Weights of a small GPT-style language model, trained from scratch on English Wikipedia.
Size: 24 layers, width 160, 5 heads of 32, MLP 640 GeGLU, vocabulary 2611, 10.4M parameters.
Architecture: LayerNorm before each block, learned positions.
Training: a variant of Muon for these matrices, 8461 steps.
Each number is 500 + 40 x the weight over its row's rms, rounded and kept within 0 to 999. Layers, rows and columns count from 0. Numbers have three digits each. The size before them is the row's rms in percent of the matrix's.

# up: layer 21 MLP up, 640x160, rms 0.159, rows 597-639, columns 120-159
# down: layer 21 MLP down (transposed), 640x160, rms 0.109, rows 597-639, columns 120-159
# gate: layer 21 MLP gate, 640x160, rms 0.161, rows 598-639, columns 120-159
up597 098:499477428561495510576433509492423524464459498582457479496487461495526529491540491507596510462589523550545529471463506504
down597 099:501482591482518453498480584509566467539511459473524482570524495520477552562482504414492514411509490551442507600562479471
gate598 100:400535459542578520514429525458576542493485462493541565566549564517532538475504504524582478418473550497498495473478508435
up598 106:519461500479492541483558555541508460511470511479497472422525462563455484488520538462505458524444442499560469483382505494
down598 099:554424442434481510481467376476539479495531560449500527519514543427397494516519463475504521490528516541470492480437429445
gate599 104:500463582454435484484519469384535471454555485491519468540444443517545500523547469484543497460480489502555418545499545509
up599 101:549504466459574483465418515525527576558491501524539524558519522530532518503570503490438501505449446479476507542554449492
down599 107:493443538549551510459491544486556514428494520435481434410528540499459544520396489506482522520570437497493484487537518554
gate600 103:495443529519463474595481463499493462509501534436388499423506446487488483555512561517483579586500587526449508470514526518
up600 100:452454503460541465551516476539491554541514422478525579458510451427466489470589509495513523492520560485476517479473449477
down600 106:509565427509465489479442491451554479496491512524481465545453536486509498548490508470515547514551513478489438509483508541
gate601 093:497511410492551555479529560491544495511534461500446502552551564456447535428512487437498443497557467488453487501469556527
up601 099:560516518503454479472472534409522451515549489471535494535482459457428488496465454579503491467537538511512582542526445448
down601 099:508551523511533406532487496532495408503448505488544492486514490519541509510493475497530543474558469469447554522508521481
gate602 102:516511477522482526514502549467406493496527585429496505514531454504475513519444483454515485488486481469475491484496486500
up602 100:472463464495531484468423452437554518525505523467483531471495491501412538419464499482568544608516532495465544508540467460
down602 094:551479493498526544563492472452492514450512548447477488435525473486484475507535471457467513478483414578484491501515498492
gate603 102:511445451439446448491484572446524560446523541496486493485455528420503554553459476506430509496515575463501487517490489577
up603 098:546464521527528528492484501420546505483483446466488472484564486552479463516535598507436548514483452514580565523523541515
down603 101:546424526542504461471502520512487480500475470446479484527491504475500543485534496504537442578469478528472580478501505458
gate604 102:485512555487574514466446529549544519438546589392491525463533516480548458576418495509548535512469474518557489533484489471
up604 096:456499479465519477523454487515438591577499514504472421505461609443491531495496451532502525553525523560426558514508451437
down604 098:444518450479461523525485597499496451442465528527477488522495533520461521470486447455531529495465481513375500520543546503
gate605 093:535473494478520488522517556461471448446479532459456483497513464459441481482479426492517439463494471522448528514504466471
up605 102:490499503415465523492523485553522486432511537495502525502487577498483488507497544536393456544465451497549407539589488478
down605 094:437489515515548535556432519473496428486506400504456529524407463511406507541549524426508551501518547556479592526536529509
gate606 107:537489468464518512442482492561465404512554444433496523549466419563466512531411468511439408576552546468491480496470570475
up606 110:463514494473459505434503562477567498440447528480494482402564421470481565501491533483524459485475529559534494520419514422
down606 107:435465465502505508466476523497503436515554519477460443506484557479482432541510566478538534452466473525508470499471493420
gate607 098:480529466545495443514526436493433456483446484506498517513572445558524491484585533499482487455578494508491487574507546505
up607 094:510416535510516518535525453523516425498507426510619530475483510479449519483482541469424479485438508513487475505482587529
down607 098:504511436469510523514440538443510530497503547521468455480475471499502486500482510466494485562520510508464502511522594503
gate608 094:495464552442489439519463573546517510507498548465491500519481513558421549501430461531519522548442526498498528531531486469
up608 103:451476514535446546536498472491538496464470525545558504505451477509550468446471467515562491503512451554504501539413472509
down608 105:476467499475485476492461541492503492427459483475450495428567473511477520497493569498454518462499553491506493471524423501
gate609 098:446507492466410399595443506516502429505456430507505516545485524519503526528487612578444529504487574561497527492510442460
up609 098:602578540524511499540489493489492491435462496561523516442533522466445600544518524487476469507463534552537478537459459481
down609 098:534481567553459532463482466517524531494533569457587462486550489567517547439508474506511444454512455489526442537559454514
gate610 104:522505517487498486522517522525514457494446499478519528484508529504508525426547488453534537523487433472496494487434512484
up610 100:482534528520503556470507511481495504522492484531520410505504576440512583492455430499533434505512503484528493506519512494
down610 098:461517533478526532543586424511517527470484468462580396502558575503497476434559533504506510527517506502504482529498481472
gate611 093:496511539440511489577536536546465456502439420489500463538508520464396451532374549552486525502537503514517427504465505492
up611 093:515428553461448520516475521582502522468524496547515414444514447517499470494469464454527519547484546484514531502509543466
down611 092:483474509487515554494478485542484495436506455598502436500473572451519466552472535465519552497469499540490541463481563408
gate612 107:438515507427442493494491559446564518394483453501415450510493479437490509516466513507511446513422417481480512469498504432
up612 101:501486522578548479453462543513505534545454564456490513482527432444500555479533504507567530493510565504437472501437393503
down612 110:507551470559551440436452480544511441535546489463547520527427442478516494541509522491397522519538481562475489537467486461
gate613 097:508553478379541437566476512415546525456508517415492507440407430483467506475528502524492437539464516482525482488524584572
up613 101:462478500404484475445529516476540462529506495542552508440460445491536472494538544427510538485496480448466508531543457490
down613 098:483519473536493445539471401465538541452447493416502490541485504516480447513592529455513438560530512528467497432456493566
gate614 100:506579456450484542404515524476505527549510471441520626525500489537462516499513518561452474521448491529535570515489504524
up614 098:489595578476474523491504491482500466523419513496462442465580519479523475504495403453512549479504539458443473502475502528
down614 095:540464488578491528447556455544528544461517513500535514548499504484439418521490506538570567491447492526478495467470548513
gate615 108:559549438450547508476539538520472510508432496445512507409492488512519393452471486571479497467490476454448470464434528492
up615 104:499449489499488494540501476485462478533474499524539484470494499491501508507449501505462539499505480596483490512543485449
down615 108:518577514561534503464467520459494521523542457527488481512406525541497490490481599598538506455480496501530540511445483577
gate616 099:471455462480538527468521514468471465519523536450554517460473506513457509457553568436513497529534463483491516535503431467
up616 099:459484559535433506505497593523482479475510489503454438511507497435491507494540511524523488464488540488551556487510459494
down616 103:530554520565449461464453448488502464539489445466473475543476491560490484512465553478472444496481450549471473556520497497
gate617 096:487447468497374516482471437525510485484534482504514481419484470550365473509553509494513507498523549469570549478529506522
up617 095:552517575514450558530503557505516463461530512472541408416471505453440499434549538477418519519492515499526540509516536502
down617 098:488520473479458432523481515557489591533505513527511513525566470490531425532539469560515502456435544349558470442503498469
gate618 100:518543547509435485520573468487522531546518494447515483500508485494437531546525536507497512534577487518496490545445505563
up618 097:405472538510403471558505504462598495523483567507567476531531533534536492465512553435527491477537465453508494444536478574
down618 104:554507568443479503492468557484446489520466480481545439546421501452446501517429512535470495552449517452565587439467530447
gate619 096:482519443493471491430521529415529491499452527501535497450536507568502479491483426467515514494463436482516473467441493460
up619 092:512502486535488537472437523508416500561455568408481491511530508525516517508444562494448481564536498484493478512573549596
down619 091:464502427431596517508517446481503511489449469546510571522521531463526474497495419556574510520493526510487468557462535462
gate620 093:553514480502509495446421503500552463423513558454497497442527469456518539477545525509502476502469519494480484462501474485
up620 099:511522495495498422553454504509479484467525509530414538423461560520552488531500467498565457520537406453508460505475532586
down620 099:560510412469497533443575518542518445459498523541526506490505473509521452536467529484538549471516558472493444493479478428
gate621 092:472467597481476542407424447508490449472499465510500491506479433480532483463498539500477541508510456447614456494446537533
up621 096:475458469561509525566446416567515427508561504554423514551446450501503526550418494521506495485583500498559508494547518508
down621 091:523463490481471491539605497495537442438518520536495423500535539498485465571526557443507524498475550502515483470463497482
gate622 100:464608524479461542427429552446562578506498521499480478467422491462492446514497464467475526489486506391474483454488480533
up622 100:490536482512460494563605544504514494495438465478488457491500499559517487452487577578463542451535482513548505511478480606
down622 096:518509442562550466524503536523570552503511484510562520534507442573482626478522463518445529505457525567506544521439525476
gate623 104:437427443449462576509502555508616503439485425458570454524433513515555585458496493481459572526562468529422542539462495485
up623 100:502478534483477602398495484545472553488499497508567564388455490466402507506458545522534482489437511465553523541507482525
down623 101:478452494517478492477500459467449501492416479480506540523500545502487558541518515522524519549466530565515503485496463409
gate624 102:593416517534561465493430535449390493569495458471497487481438535454489538496459512513511473488511438481488547487453457488
up624 099:524478421505451503460372486544455449547581549480573525549417478518492501463485552490512426542548429452464482497547481525
down624 100:451486540466422490535502515582484528541481430534405464491509529475490535514437459537544466478471526467489443454579507510
gate625 103:501544515473497527478420484487469544477459488543527437419447535502527538466481468507494478442487543487485439491565487508
up625 111:474472495516545510580464549576475456562510526472506558527513528455436512550466496455511588515382430468466480454513533609
down625 100:452481489470514548479506472527507487480462469461496532587514438500505357453534519498520465443451573556497465514459433493
gate626 094:509466582524488464493459544430497531491493505520477500512564577449517517522454488475497484565480593498441499504490558458
up626 095:484555576486490533468447585484473508543518429470534543413410524515530483547442516451446484482523528467489490519467489472
down626 099:554484543537492483532549516499481469490544442559468434519483504479569520506534456458500549467497513546573447451477502554
gate627 096:515470436502518471515517568505520524584542516565579512496436558607487487487502470450570527521553541479513474559508474562
up627 095:486507501399560505484469445500467527508485440546461506479503500498465542515524537473537519468454493488466508454558493491
down627 099:539493484525448543498470482489520460562495524495533461542476561547504513506569396472510547463487479478526529482535496535
gate628 101:470515536524504495457471462460454497527526467489461436538465501447558488508503520484486501457511454481560469512560593493
up628 099:515497571452440444518519538449519554466524535435464371520492561499527492473502449422532421535534567501497559500539526481
down628 098:427439444439539464480539430471500516573480570504541550480569557557488573496511496474538499387503455508423484472512543438
gate629 102:455421476520439469544460553531506574574471510440457521483464482476475478493522462426468548474516533456508442402570505499
up629 090:493547514454565510489404520552530589430468446489524523525517502439464462471514486414506500492570529571519453488531501545
down629 110:558445456518449466464510531584502471520467501528509488484478511475469522442484540524503505495530534489429584501523500481
gate630 111:520565475573487488459499461501465465536527484514550475509524510562445479439440527534446502532513565515489437489491464474
up630 104:548504525513519510421511465553535428515495503432491440505429470529460549488533500482505471503546530517509483452528557486
down630 114:485567507537478519562544501520457469509522445552487470498434477465518473525534456488544503537510483503555455517518413489
gate631 108:473508476465433461425479472468498497532504511527491448569498468568491602518478573505496528557517528474513412475498494504
up631 104:457484481542547472476513509520501563544518407469509513509452496582574567614519491506467508471449506556516509490483529495
down631 109:495436481531444541524471530489563551569476455502486517477509383491509505490521450482498480399518553465536533452553501541
gate632 099:524547519486519465532516600548475505496586487497436474474423515472526577542444492538503501521488476506458581543539440531
up632 101:479438488515523497545527479533548425480555553608458547504498512496520485546462529487518450482517507554418566438518451525
down632 098:488443537574507463470458503554546487552535546482487513456553559514487522485476473569480471442559471500545484490523528446
gate633 103:546503457514489477504477537469511454429496577559507528468437487512526491492488506525494451527474476473455465459479547512
up633 101:592488505491509434516497480512526540578459506471487584528561492442465487496494488481577533469561468489530481467497454476
down633 099:508472521436499522459489533476501466490438540461424576506473455483497516494525465477496523475452487520496537519540537465
gate634 099:537475513487500454531471469415442534481518539519447513522476519469491534482457543500473447488477471502557395525557528543
up634 099:508512542516556516508525464473518463490468429461467496549470498532456485480469519450465511519403466518441524513442496488
down634 101:523510504471458477486443540472481456452434439497500528577529547473548497471429506430509450500474483575493486497545502557
gate635 100:524510516492474469522480447553544513494593451446507575464428529515497450577407524474537477527486535504492439507498421554
up635 106:461545513582492453547505466480519461487479485413473463483519496436479464524456577381468525519443531452472543451567477429
down635 106:432486501452509519546531420467503478509458528447537534457479460465446465493453620529528455461481522518396551478482509484
gate636 106:486490478520439536414489535460462442514598529578449488446428537514555498489517532548547505518451509563451509424500488447
up636 108:499516549402452423508491447481490522484448501506556467469547524462479583477500488434467438546567559451495469501516489551
down636 104:525526440437521469486511467454427534475476490505509556515549521515527574483490515473433495518493528430419547440447541497
gate637 100:519460488570448446497447513541500473517580449483526465512521552527459489367525547528538438523446512518554477468596486501
up637 090:517513490516439492478503504486484458488491483461471547445508539399502558466526483413475516511485532461528489478508500560
down637 098:519499495550495510538572445517523526486517537549475456519426503558495565527475536488536462452515536451511518515465558475
gate638 105:493453476453436527514604522436515489542516485504507514482463497496488429501495451455493526495586522491477461473476452565
up638 113:525519498463432475522512511437513508558533468450552441549457549555520448487522551458492478553520495493479469510488507554
down638 108:461606499491462584415442519469552492488491517460557500501525510473521449497489487573409433496536526502461459572538477480
gate639 093:508536477477455442411462499460491506538513440504497547546437457536539425503536500498552542505545463488557567451461400490
up639 099:483529546540479569480494414424487485401446471576549497500502588535480470451460484520580435527503488508513506523458503530
down639 092:527538467420500493531476612484508391524449523396482474558501499468484617598528564503504442460468529500503426510512532509